Each number is 128 + 24 x the weight over its row's rms, rounded and kept within 0 to 255. Layers, rows and columns count from 0. The size above them is the row's rms in percent of the matrix's.

# layer 3 attention query, 384x384, rms 0.116, rows 193-209, columns 0-95
size [ 98  98  96  99  91  94  92  94  87  98  93  99 101 101  99  96  94]
[[136 128 131 126 127 106 107 109 117 136  92 163 106 148 110 105 128 132 171 145 112 105 150 120 143  83 117 122 121 118 160 132 118 154 137 144 139 144 114 191 141 105  97  92 129 148 117 103 128 127 102 113 104 143 124 154 153  86 148 157 141 112 145 126 164  96 122 133 129 158 119  94 132  90 108 151 138 131 103  99  93 116  73 110 142 158 140 110 114 104 154 140 117 123 131 145]
 [158 166 142 117 163 147 135 150  92 110 159 144 142 136 137 104  88 148 137 147 125 131 115 103 137 127 147 139  95 133  88 108 114 147  91 110 144 151 134 160  64 184 113 138 159 145 137 124 102 148 120 156 106  97 184 133 147 100 147 141 142 179 170 106 147  97 117 167 128 138 102 162 151  95 123 176 130 101 125 124  91 151 108 111 130 157 104 107 192 135 159 155 174 142 121 127]
 [125 120 133 123 161 122 123 157 154 152 110 123 133  76 112 130 146 144 130 134 155 161  91 151 152 164 137 116 144 131 102 119 104  92 131 116 222 157 120 117  96 190  97 194 113 106 175 112 107 154 130 122 142 143 144 115 111 109 117 105 160 112 156  93  97  87 134 160 131  81 137 186 110 144  96 182 129 159  99 133 119 124 130 135 103 142 121 142 152 167 131 142 168 155  97 165]
 [113  81 139 146 121 124 136 115 142 142  96 103 114 117 103 133 118 133 139 104 117 137 131 157 126 119 122 125 109 107 126 143 167 110 149 119 111  96 122 126 134  73 151  99  76 111 108 133 112 171 107 177 125 171 123 139 153 140  76  50 144  99 106 131 116 171 107 121 132 155 170 100 114 151 123 104 110 113 143 138 136 174 143  93 119  74 141 132  92 136 118 118  92 112 156  95]
 [127 107 162  97 135 145 118 109 121 136  70 101 144 201 111 135 126 135 127 104 152  97 105  44 133  89 161 109 128 154 133 149 160 153 133 122  64 101 140 155 157 129 156 122 161 137 107 110  82 114 150  95 140 105 124 129  98 151 109 119  98 169  76 141 147 105 113 113 100 130 116  84 121 145 120  94 122 127 149 109 127 147 150  81 105 100 129 126 127 134 136 111 123 114 131 122]
 [103 140 139 145 155 159 104 128 149 138 138 117 146 143  97 140 123  95 108 135 102 150 120 165 161 137  92 103 155 134 127 140 165 118 155 132 138 136 113 136 115 141 111 134 150 103 161 136 130 114 117 141 174 150 144 122 146 196 121  98 156 145 112 155 114 119 149 120 109 124 104 156  77 140 142 118  97 135 126 167 155  92 131 170 102 138 132 101  98 133 109 140 106  92 136 108]
 [169 129 116  98 113  86 143 130 124 117 129 136  78 204 111 127 120 137 113 131 119 149 133  75 111 119 140 147 151 140 128  76 130 166  94 106 131 137 107 155 116 118 102 122 128 128 125 103 137 112 118 153 145 141 132 220 106 138 133 131 104 152 118 121 173 129 118 150 143 140 123  97 129 126 122  95 130 135 114 124 115 133 112 124 153 131 170 123 138 103 141  99 119  92 187 109]
 [148 141 161 144  95 101 127 101 148 124 128 121 150 117 140 150 122 124 127 151 115 127 144 117 141 145 109 173  96  98 146 145 106 132  65  91  85 108  93 160 124 143 159 130 142 138 118 105 127  89 168 108 107  92 142 164 154 106 139 117  97 136 117 110 147 119 131 143 120 152 121 133  75 167 119 128 183 102 181 125 119  73 144 106 168 127  72 146 142 122 153 127 122 168 125 108]
 [107 114 122 121 120 113  96 150 146 170 150  94 188 123 131 118 109 109 124 137 116 112 134 124 154 183 142 158 127 103 108 174 147 103 137 113 117  89 133 134 126  88  90  99 151 139 116 112 109 114 126 100  94 109  89 125  94 169 117 144 160 113 148 108 110 132 124 132 113  97 147 110 147 148 155 135 152 134 147 141 135 153 165 142 112 161 150 134 127 122 143 100 133 143  66 116]
 [150  99 107 141 124 116 152 139  98 107 118 149 151 106 169 127  93 131 137 100 118 115 130 113 166 117 102 139 124 113 170  90 116 102 139 115 152 133 136 156 113 122 138 150 124  98 121 144 165 120  97 171 107 105 137 128 114  73 175 136  77 110 131 134 169 126 123 168 123 120  90 146 136 131 128 120 144 132 135  98 145 181 105  93 157 145 116 125 130 126 164 185 174 156 113 119]
 [116 122 176 125 160 131 142 161 154 157 139 131 165  81 115 134 177  95 130 136 108 140  94 165 165 182 128 142 142 141 127 161 158 163 119 131 154 103 155  97 146 148  93 106 136 135 116 129 145 179 163 102 123 124 109 104 137 180 128 136 150 142 142 139  87 112 124 115 128 116 131 157 133 132 123 165 140 136 133  99 159 106 114 180 108 149 162 108 139 146 150 123 163 149  71  79]
 [108 155 148 129 129 103 127 113 101 119 125  99 134 123 124 138 114 109 173 175 195  73 168 104 115 149 175 157 126 134 127 119 137 126 125  74 109  96 125 148 138  67 130 116 131 157 118 106 113  78 165 159 174 112  66 121 134  96 133 110  92  74 177 110 128 116 131 165 115 114 107 111 119 129 156 107 117 134 164 150 157 161 113 121 165 121 148 101 134 102 122 124 154 144 152 136]
 [157  78 113 141 153 138 160 127 152 135 146  65 138 109 116 110  82 129  95 107 156 110 140 147 118 150 174 108 199 114 146 144 135 123 163 162 113 105 125 131 144  80 101 122 120 121 127 135 128 134  82 154 161 135 132  96  91 127 154 103 133  81 117 133 166 140 127 128  98 138 162 175 143  90 177 171 137 138 158 155 102 172 120 116 130 123 126 119 138 114 122 143 157 162 139 148]
 [142 162 112 129 139 158 140 139 155 141 119 132 122 152 144 131 168 159 111 105 117 144 118 111  90 141  92  76 172 120 147 148 125 145 155 142 102 110 107 123 158 107  41 190 150  88 157 132 134 159  94 104 147 137 111 102  68 149 152 137 190 101 124 123 170 106 127 109 130 117 147 153 168 108 168 154  95 164 175 111 103 149 147 142  86 128 141 127 135 164 119 124 119 137 116 161]
 [142 133 129 111 105 108 164 117 139  97  82 120 141 160 151 193 121 179 173 125 115 137 115 103  79  94  77 132 119 125 171 109 117 146  98  82 159 125 167 109 104 109 139 170 144 152 121 174 132 150 124 156 132  86 148 158 173  89 152 129  82 119 103 127 133 147  97 147 121 161 118 169 116 135 130  90 143 122 138 156 134  81 106 114 116 122 118  90 149 146 144 145 166 159 119 128]
 [133  77 142 106 149 136 144 144 148 126 116  96 137  81 106 110 131 140 100 114 144 141 144 132 165 152 102 131 128 121 152 134 137  99 152 152 150 144 102  84 116 125 101 149 166 112 159 129 157 112 133 153 162 135 136  89 128 120 110  84 150  82 126 127  72 184 148 128 133 166 146 146 118 124 136 159 155 135 135 171 152 165 141 144 125 123 158  98 127 123 145 109 107 142 136 141]
 [121 144 136 127 135 147 113 162 164 115  97 123 131 116 126 144 148 136  88 157 122 135 119 169 136 136 155 107 116 114 145 130 121 150 162 149  91 161 139 122 113 149  92 117 109 155 128 111 105 103 135  94  92 115  97 134 146 147 114 136 168 153 101 132 138 110 168 103 109 130 163 156 154 154 107 127 115 121 101 151 121  83 167  71 140 104 152 109 161 109 144 100  89 135 160 132]]
# layer 3 attention key, 384x384, rms 0.109, rows 193-208, columns 0-95
size [ 94  91  87  90  93  90  98 101 104  95 100  98 109  94 109  94]
[[158 126  99 141 133 134 112 100 129  89 121 131 125 126 106 209 135 119 126 135 167 119 148 134 117 160 119 122  87 132 115 128 142 113 138  63 136 140  95 103 117 140 117 137 131 139 138 158  95 159 136 155 121 102 126 165 128 173 158 109  84 154 164 147 133 168 151 130 115 111 104 169 115 119 147 110  98 182 124 102 139 179 128 163 122  89 108 133 138 148 130 118 126 148 142 116]
 [144 145 129 155 139  90 107 166 116 156 147 109  87 121 123 199  98 133 125 119 131 109  89 119 114 135 129 142 125 153  81 137 113 142 109 140  95 153 135 122 119 148 131 181 142 149 157 159 106 112 130 113 133 155 131 173 100 141 139 103 107 121 114 154  88 163 134 145 130 126 105 158 138 183 119 160 117 148 122 129 134 126 130 140 169  66 118 104 133 177 183 124 139 174  99 119]
 [140 154 174  89 135 116  88 147 104 118 147  88 134 144 182 130 157 154 148 161 109  71 114 143 153  95 125 135 141  98 115 128 174 136 106 143 142 117 156 131 138 137 117 153 152 136 145 142  82 138 154 134 167 126  89 104  80 116 126 157 166 142 114 161 161 158 106 131 125  87 133 134 176 128 115 144 114 144 120 144 137 181 110  97 135 111 111 132 138 119 128 142 152 170 124  71]
 [152 125 101 129 176  93 163 116 136 145 150 147 146 163  99  69 144  88 128 103 118 131 133 156 160 135 149 113 150 150 141 113  73 112 124 124 144 132 105 155  94 125 101  73 115  86  94 124 142 145  86 120  98 146 145 112 192 131  96 153 105 146 127 116 116  84 129  90 117 128  98 169 111  75 133  81 111 129 138 116 168  66 143 168 116 141 116 104 159 100  96 119 136  93 117 147]
 [142 136 100 143 143 150 184 135 154 138 138 146 128 115 131 158  92 116 131 143 201 133 117 135 125 129 108 124 138 112 129 124 144 126 144 150 125 128 124 136 102 145 117  90 107 130  79 160 124 137 130 121 104 107 130 148 106 111 133 101 125 123 130 123 139 120 145  78 142 136 136 141 127 148  93 124 138 157 117  84 110  87 112 155 128 157 146 131 142 129 149 145 152 175 134 142]
 [103 136  75 116 139 103 139 127 144 143 121 135 138 121 112 133 170 127 140 133 103 130 123 136 140 172 108 121 107 178 177 121  74 145 127 128 157  81  91 147 140 124 113  91 119  84 104 130 157 132 139 122 144 136 139 119 178  95  96 131 118 118 128 133 110 132 118  89 117 114 144 147 121 150 131  96 125 102 169  90 130  68 139 156  78 168 131 103 119 117 128 130  97  65 142 148]
 [132 131 101 112 113 126 121 140 130 135 128 155 117 136 128 160  66 126 137 106 164 140 108  92 130 112 132 129 131 140  92 118 110 126 165 148 137 144 128 121  94 130 106 128 103 151 160 113 137 125 140 134 144 107 137 129 153 163 101 110 142 141 170 135  93 149 158 111 163 159 128 190 151 151 125 111 127 127 175  90  89 126 110 162 112 126 111 128  88 100 142  99 133 175 154 104]
 [120 136 145 170 155 157 131 134 135 115  84 100 119 149 122 120 114 152 146 141 105 128 135 128 109  36 145 124  91 122 131 165 179 116 102 130 134 128 165 114 113 135 127 156 114 162 121 134 142  76 138 103 129 155 138  80 123 125 125  98 130 121  98  98 163 167 119 131 132 158 145 122 134 106 111 133 143 111 163 144  86 147 121  95 145  82 146 131 100 122 131 149 103 170 154 138]
 [117 128 112 135 167 122 156 116 109 101 136 127 131 155 118 103 184 100 110 100  75  93 144 155  99 155 123  86 108 162 129 115 150 136 128  90  87 106 118 165 189 140 134 136 127 152  90  95 122 180 115 123 139 137 100 114 151 117 127 147 135 114 132 110 135 100 145 106 137 127 156  58 129 160 103 152 118  94 122 143 138 127 145 115 139 101 138 122 112 140 142 144 110 142  86 138]
 [146 146 194 133 117 109 104 126  95 129 115 109 103 168 132 144 160 142 132 131  89 124 132 141 130 131 139 127 153 114 106 160 156 129  87 123 113 123 164 149 134 138 164 149 136 155  84 155 104 110 134 139 146 166  99 135 112 100 163 143 154 151 108 122 127 146  84 134 114 111 153  73  75 110 103 122 129  88 136 157 152 128 146 117 110  76 100 116 128 143 145 112 126 191 107 118]
 [119  92 125  72 147  95 133 156 119 145 163 146 186 145 125  90 105 107 139 104 108 107 142 148 135 125 148  77 153 134 131 103  89 116 144 149 131 124 104 186 138 132 118 102 159 116 123 119 138 150  94 163 124 122 110 144 138 121 129 129 124 116 132 125 142 141 132 135 104 133 151  89 157 105 144 135 147 140 150 115 159 143 126 142  98 126 130 126 119  88 103 119 141  84 151 142]
 [136 132  77 132 123 187 161 140  87 125 125 115 108 126  81 140 184 135 109 130 100 111 140 155 143 148 105 125 111 146 111 166 138 139 133  90 114 115 106  89 178 137 155 122 134 104 140 101 127 133 143 129 146 121 145 145 124 152 134 124 130 141  94 140 139  92 144 123 109 132  88 141 107 155 117  93  73 120 155 154 126  88 133 127 110 123 144 125 113 139 131 137 107 112 121 129]
 [109 115 125 107 165 129 163 160 147 127 144 135 142  84 148 135 141 150  97 114 175 113 124  95 133 170 150 122 156 141  88 163  65 135 137 159 133 133 106 142  84 154 138 125 123  94 167 100  88 147 127 177 122 169 101 181  99 131 165 129 171  92 131 136 140 129 128 144 116 109  97  90 149 104 143 131 116 140 122 111 140 138 101 136 124 111 168 105 147 174 138 131 147 130 144 107]
 [146  98 127 126  71 127 148 168 127 100 192 111 139 154 110 144  95 158 104 151 206 132 147  90 154 137 113 129 141 121 101 147 136 134 101 175 103 147 128 119  66 152 174  88 142  94 147 146  92 147 132 149 117 108 141 164 103 119 156 130 144 128 133  90  83 112 142 129 122 131 113 115 124  78 178 101 129 132 106 115 105 143 148 155 117 118 132 109 180 120 114 123 143 124 171 125]
 [151  91 180 173 109 170 105  99 125  96  84 153 119 153 166 113 110 132 152 111 139 141 133  93 122  75 151 152 117 134  80 187 127 136  98 153 128 110 134 139  97 123 118 154 148  97 148  99  91  86 129 108 133  91 109  65 112 101 115 112 110  87 101 177 124 115 133 149 130 126 108 168  99 143  87 157 149  99 150 143  95 104 120 123 128 110 132 138 109 135 114 134 107 131 126 111]
 [110 135  70 112 169 113 161 184 130 108 126 126 158  92 142 136  99 146 129 144 177 137  93 116  99 138 116 106 143 125 114 132  84 144 136 137 191 161 118 127 118  96  84 123 142  83 141 134 141 146  96 159 123 115 108 168 134  88 129 116  87 105 138 120 132 125 171 123 109 143 115 108 167 113 154 149 120 147 126 101 118 110  99 130 114 152 130  98 133 159 129 176 141 107 121 164]]